Weights of a small transformer language model.
Size: 8 layers, width 224, 7 heads of 64, MLP 896 SwiGLU, 8.95M parameters.
Training: 285M tokens, 4351 steps.
Each number is 500 + 40 x the weight over its row's rms, rounded and kept within 0 to 999. Layers, rows and columns count from 0. Numbers have three digits each. The size before them is the row's rms in percent of the matrix's.

# layer 4 MLP gate, 896x224, rms 0.0772, rows 338-357, columns 112-223
106:447500460536475531552418442507491502537507506513436512452486554404477464455515509464536521528487554526513470558507440506586528521483521510545489545598471485512481528494542455509456507497545494525514531482485472484534478505526522406486514438392459492567507500501484484465521525511474460540506508515530458455505491547511498540517464497601
100:520475532524519575458506554482476438496501487496532472426441451446483450467559497443554513448491551536512488568548469557466538449514433493502400455494476442406515474556499494504454492528421554513514496523519521567584370457591509523501474470537443440556453483501448547478509499473537541449512513499548485509456537587525471524542495516519
096:499471478511436503440531431485552512440508507464534486445507487502459514533462546524528478566462468513500507445556573551465491520515412435457527514508516469427496463461455512491480511479540491487564550477479497492479583477494503561537467528450528486520503465485517508428504483488460481525496445567553427535467528547490488515494421540477
102:432442489491490506553492460501449574584515488489447547453498586458482533481493504562536575497511515490552523549533527543493519525543481494563493528482471475484543480497514560466488515461450487581537511498515425452514491528558497471537496499477499417527505516548495505497464557448464548604549500484460551485521496503570518417464479467557
093:441475500445471516528443499516523511449503447516443536442461556536482469544489488489493515529542498541526583455475549555521462521570464397484516453521488454476527483507520452478503440508491449482503525376462541480525493535511484521486538509527489552429538393453482498430481510551475459539461473478471516524468553518396510517482552529451
100:472494531526504488454538520601487484483489505471515471469503466554445514514538561554554518496447552423482501488490447483517510506500480517496491482524454526487579593448484449506483496536483457495429448487453566613451542488546487441479510517486460480536538480480469490471503498589574446567481466509498471489446531525470479499457468539458
097:554513417425437566471452446465559453550490509472431525475466509485472512565535476481519520524487551503502558528492548494504541471447531476472534529492503467532527419434558504541448405504489482531502500522596437484513467472515494482593468478461499478481587461553445481509592490507380503489529494533481484496481445485491508518524509519471
097:507530562462480521478510507487441489484470482544448497450480491561485543439501429448491488496493484458515476490468533454494475497535520485481521495550514416484532479509518434407550445496534543525442556473532494472526527491424488548584445496424519480457566533475547565510508513525497519504511432528563468480424498428547428512443532489466
092:522454525445505518489479445467561510482528483500528462486567609463517527602541552449525520442516453467424496511481482495510488507526496527440453533512580454486534520540532493501433459536485415501583490563448559505488448469473493529497455511511477490513504401494514514562509488477500495502461460474463601541513505488447457473491461432574
096:466479472506569548510529461500537516478513470486474480509437535462516469521438452487485513422540495436485460506604522453425479478564473480495487550500529589427463470430496502486478501460538483461554441455476548509585494595509494462565499440479473480393482537514509538503591538496496468466483541503471460548500528516468543478451506472498
101:521511572456466566469490467544505499470502490456540486509532499516498525545569432499508476459539486541487542583518462508485513465459485571427517476478516473481537530521436552423449496480474499484465464479449479546520478427475469517566453502496540511528538450593487452509478489461538444528459458538538509475481541430623466523503470464476
101:487556442500517538517492498526502526499515439530549493436478502501496520536503483473482493573513524545474539493464532481472424531481484484518482512550579464466448422523465461470447530589505548488474539499555491469466425458469470527522546471555473523499573560506530514532489505500502460517463474479571493535504499557462464485475571511532
101:492546458528489494521490466473508544531525476497425541583477498481445419491413451498422487531511495535462556509430498486546554481467556490465454471467495464522523549503540470562509487539482527496498546549474528536508482514527493438513445468500437464484534441492485510490499514568475450467621559501433500465501444536509527459535494547559
101:469502555492550446497476476515445546501554539500501504484472527488494508498478576492523416510491548400430504475466570462534394499450505513507492474516519489472542512588468520477536439463567461533508491500504504474447499542463526498477475487473485493458465491495492517536564451461450486497569469580466449462468540490475476515561465534508
102:492467527488498500500486574528559499532590514600471489442479519534494484544456498474460600577532540502448510484485512544473514497526510464531428456519501529482516563532506503532422508552451534446519479534532459535523583471516463556563527474523471533553513536453531468497536477477399515536465517519558496541567518542485477535500520472547
097:511466494518563524481486496503500479521463562479487518529554462496435447430480506470511468483383488438509488578558495505454448456537472505519504594483469502552468572505477427442493423522499463509486456474480549471482482494502479467513470555605541533528527495501482478532492494462478553547451493511465475458527557582523498538557501427521
097:478540451486513547469406519568457491509503434428485494540528528553477539519432475519528471509508499429416513523448507515504494442512589485466491502502452573499464512483535499411458565469565527498534522495536560451446532574544456529538456511523498499514511466415559534461499508506453554523494509515428533412513473501529456492444551491446
103:548488477547452459545489433541502483430530499505526556479477515554462492429484501464499465568427497545506444488505471422521449462513516460565488558451478533448495486538430533516447564486511410478533479530457465540487564504543503554481468465470480520568473485515436470433526512472528540429568500509484437464494523626505443461520492539482
102:517419472544409520488493411494437479484433472502509499439524477482509473524519485504513511453486457382554541501465519511547496487549469481515483546553582507556495544524559511565550525520433412490475509467521541566514551427442478537488547456536479511513477447504519525463499497428469472471481525548487538507379507517529477504531477412502
091:477463512490523524419506519531530482491444425522493545574523545468537488558522473570527534499482554579460546520547431436477531457495443458487549504568473532524608551405561484516470494507427569507506562444608527518520593508500508509477527509564463554560514501527486470455501452535498569510459464504495485459565458528539441524446457489402
# layer 4 MLP up, 896x224, rms 0.079, rows 338-356, columns 112-223
106:485526546486596481468525501494474405434486434481470459555507440483457507540479505438471456475468480493485581509448541543467405466514441495593519544543511438476502618451474546499512474531574442458517500557475526468493510464488455556512508468569444489443490594536452517505473448456543519493510437485534528486521516484525601559569506509448
098:499504504428470514555548470532570548500468482449481561628519490466493449477544503436445532478485524502521490480450517443436482563490505465411459550482437453481486483489485431513488448557444477493448547457479548488472505458502493571503504533520582556488481505499461470485542468515489456501553575503452456511516480612529552478599462555476
094:477448472479475529473510550506503478482518506482470628625515561494497493521557434499442522509476525412530558503481446528572564490517568559547476485567492501494532523491511476474524493462465495509522473515474498475469508520491387584507476525492552467509501540538508540546497497574492476505486474521486440543479530513493487579521510511492
099:435485518554551508541583472472500528466475533555521503519496491454542511561511542558411467468479507557495471508456447422541526549488572596586493445490517480521501507516527458507473480463496516469458480438559476481534551413516514443534439546499508512517434528527496495497507460456534522427448512557494480435509494532503470531515458485434
091:518469475471538504516463568428504498458477497557514497479593555447513532520488425489460528464494495532542530462458557462432501565465508520532518495487524493461531535493564499542590495566497541533507474562536493460439529420494483515547483489476463477465466501544532472503510588420549460514543529605498512518543463483471504545536474409555
096:527495473485472542460553499554527492575524470536431483498462432478533439499473447524500558507462486484494400521477509525479477491435499568488572515535500516487554506490521499519518404492450466438497548584506512442528493445537442504470558503551477534541563488466501603455518461542461528522513502545454508493445500568473545504465506481505
096:515502549418478390482590502531423512508460484481517493498499555493463491540519544559529477474471452465515466436483440485498476495540398520466515578544525485461487454494461451473479508512546481426509521551562560547461514475464487567489533479517440444441437479509528481474532454514464515480547522490504498483447540508434482448483444530497
097:541513494481540535548489467483439449569400503517530490486513488519478438444446420478508504472476521489533550487493527518550445507428445560528477439608466384433542517504476543519466525575478469544497462525535531446482453466502407511444443466469457480458473518479525485513453402524532489492509494544527497530496457421526472456527501492415
093:501393508510568486555505505521449498509455474490478389512540525527521544532471524472472472476525499436482521414568574480456516447502503479500440499551466530520512525502484454548450458500534487511514463553470563479531513558488472556553540467458467455521535433534554494470528477448445503450496465498553528495458565527551495561555421424535
108:581422511489559513484528490584520493480504537528467538550490512464503523581526488489459523551551475461513497561496542502495428527495490482550524549455547529480491555464422405509483466451445537478534509484506509579506499484560426454531534469468467495479519468575490527507532513483549516436546533507487483473489509493448563513516570507529
100:536527459486436500572513445480536556486447540519492456490513456513556438450516502500517491528481434497497486479467533409567527585535517530503534516504519474482517537487525450616434584422544469517517606559476456493486463538502506504476454526499458505431429515493511506501515514412502454504537519502475540518510525522561471481476529508535
101:505503508494466526547494441549539510398510486500515542604498557536550475406461522566497494490462469512455436514540579436542500424521494457454570493502504457462492453550546431477509470488530477440528413473492480582494526534489513511513543513545462560468496509450500494514542478494466465467503469455559430533561458533467574564547532469480
098:483531469532485612511491571483586481432524556483526450550485476498500530520464527505537497485555546459480508587483503467545529552497497555512537503518452561466476499512523617452506465516540444463457499515445350502487475484458480555501530519489603462493566531498581547512534515487447487536519549521500474533556493508543590529525531512508
101:548537460427533523448526490531507563509465455515552532505540543536524467583564461449478500522487446479459411514511454479554595588471501503465507485568530457495543485471423523508475522494429513491528494508498531488551487531562501509503511489508519493564526449511530471463458490516540519541430460494535511495449495538591521523479465568526
101:544434551477474557463563511471452413533538514586526445508468515455501460493428523534480553472486549422456473527580473505424493468498496519575451560533484492503483436525568530449497458542513480572555462509515477444547510537538513457483505563548406487437525507453566460456547485603492445497523503524543529498511515517500536502486507539473
101:512540529448513413476474461488491507513562441433513433511558481487552535526500510495447533547527562441563495547538545556623473480490496496436518446517478488512493449521506575534574462566498571525531460504513499519506497469428476437535478486513489509479546578406598497461518470511494521480484525555529512448505472532484592493501524473491
093:435502522430536560593453480481533525528467467467533469492529450510511509550446405477476487579502478510405427505514489554611495456599538483438520508572481529474455526512533498503496512515479522540513435504527500482511521473481465561552535477471518449529499489485494488444451507507507462533461495525516470502448489564541436446502459544498
101:505448460478474551562485413521438494401548443509533477472455519537545547547576486520578489558523479421497465451483475501506478501481427459501538535407543487459477414503454500533524489472469474558521521501624522480512486502496527497479544414519498488477499528485494507522573523447487493520521567504491487545454561555507494449609496485487
098:505481446468538541492490509511503526430503560465463523514500482473524582553529528487579479578496453488481510504508534482490528474459533455499454496490486500494572479556533466474509504484502590492522497411513470470494605519509521555507449586482527516464502463452512533463467512501477533458531544475490482615465463496481542483568491557473
# layer 4 MLP down (transposed), 896x224, rms 0.0248, rows 338-356, columns 112-223
102:507504548548535518401480543512491452446483517527528453449493531504508562478460462525521413480466449384399505459525614457510461538518465535468534447510544375448569517525545510570507531439462465479555439485521534433477535509410544517492504502560471508538453514534493500489510496461551483505531479533515432533529492456468546495511459487500
101:591539459463557478491429588511527517448496512454493447481472506530535468532497499525462527493475399486553509418589519547453572495559500446477491543483482481498489573511533539463510512463470492550461500523567488546543390408559506417503501543530482501562482590458483529506519509548520536373546512491518467526498500516527584513556504480411
099:459517494529469529446533501504490501572477493466505464488444480471473550444426544517382458527528533443436497538558457533440481472454537482491520578533524404532541537474483508508514461499478480483464522509538537433478536562491527512598500453429523574556520446564510495442491489553418518500548466506551480586521520547493441518479494486447
096:473544506506443515451499531512537508530436411504483528506503512459514466570431417488478556499466586487499443519427485535591458510521546528529502517529491494577432381531434549464556487547493485583455566541510482465462481500488439474499473417558561489475477582539533550542452558428555501491545528396509557489519458468529464498522495474533
098:485485508529597445575497482523527432523434499521381531523485506550524509470473463431494473457490496509509515542453531441487498504517480487497451510555482540474519538475488576462481550469507505482546451589462566497443488547516483496492491517509466442494543482441480538550508466486561511513569474457494516524487438508541501430553464487527
100:488514496532485527474533483515540513518517497456584518532461523517441557499501589465480440481479556465443416558503483511488541517541561548508458494502386508488477418469490520499502507501571452473561508493482506489456523597539489480569497509490558505484494433552581497543459457481536459519450453545534488525502532468502468453528498557523
098:496424466612468531568501514548423555485526486441517469465597535479512489502481542477447531622545475524525512523434472502487541519563557469423468501511458502505471510465491525604537473487515514496500544565457494549404564520493524522485461457511537575507559485529513457445503521541504545510540521578426514564430492518470550461479463506529
099:555465515508555514493486534508466535509457461472531543527632524527497488450458492568540461445520520482447353494511440482499527460403531507558501502466448543511484521565543471511493455503509525529505475483572515504477568463475483513408505459522428547508562567474423504479478487526511474434487515458507540533471463567539479524557555587520
095:541520479495510505520506536468532432452455533468519484479520487487554494512491438536426560475534458604534488572492493513558495555553448490548489497542506512495501479509508488439507497484385465478543498507528481509484531466447523468471491468474602506481445494565546465487487494517535504510476466496501517430535497502508469476472529461493
105:503465502456461566591506471561444526420559456557506569544565497498544549536529535443493510507554500469547438509533506500477518468484520521548551481433568494491474448441482441584438456505465506520459506504463460521536551507555500504516540535537484503560500529491448491444556473524484488447440523524520492451551504548518557481517531465509
101:548505473516521500558507571497524511553474484571519474478456543469420511504528488458512467477566472527524493493537562464509494429483458496474443475517490488449514412427484462430439504525489464478516512478523463535487496469513498531496502398572507475543506488477520577497502497403424424435521524493439514497429533525513481526499568472531
102:437543529496521492501480462527539437516527485508465477538536507462537472426489464510619509510500501458521535419486476509467540510434475494508485513509532443563535604510492538530497452490506450425552570427547519514460497501481608462486461482525526510455454496500505456536476489462485530516539521558450504469434548484567561506477543523437
103:484523523513527522485521549498574446554506432469458435484511515504473480516449482517441487471544465474451511512484487499506451461457461450466513532528501473545549531540582459431530493524584447565452562478451476529473472495562502530446487501612471512493523446466536542551525476461491495525492506513523375451455507528492481478526603414562
101:499536528559528490484426462514483495452500433456525538599504455575498510527424453491533483574478494556532508529499535496530527499472493467491580505467508508562521527510468520481446523488519549517510503492416553456477516441513411482518484485476502400473512538520418534520460525519484494453474497519503491467438466554494500515442476543451
103:389454468599472534506555467473484438517446470507570557471527496500523486469475522462504491533408525567524446466468497497487465530524516525488462484465516505582543517501486527529464412508540531469473470597561480438534522422488512535469539513552544554524499529473530422411518512495506562490502488519521500541474492494468527541464510458545
097:510508526527486521507466536535571522535500462475508539585506553462584532487555520484522491558400417475521541543514476479435503556519475453503481495522566512496490509467512431527421476513507424533524553469568509555510547500554462414506506481495561437475563475473454489508495577456511488462474442543481513513480472569427504522655398509450
098:449480525523441521538491445490563449539454463472520485477487462597417496465526501539507521495541580489529485454509554552441560451408546482563478610555479546486513510508511484493508465467561502521463572502536503561519508559490468530489467550492496505565529486525438451472531528510490544473440444434469512463491563540455470537538552568535
099:459468562484527496481520470486428516441525521514473575508492490509506451533431529413477531555532439396560477450552456504526481535577422457569517452545481477483528503513525420515473484547572507489464466518519497483514571499506522473435526460543551526548403479515528497531441473432521516475503396537503506588492457562496532516489417502498
101:509407477457541498468466527412478527508455461517568508483530466531525472551499506476519547485488550617530512562501542601511470446482509556506502440457507494449477460515478437511485537469454534470471454458458482452545433535455517523506513521496545566448513497511505404476498480529494509465478452457499513478499506440459479564548489541574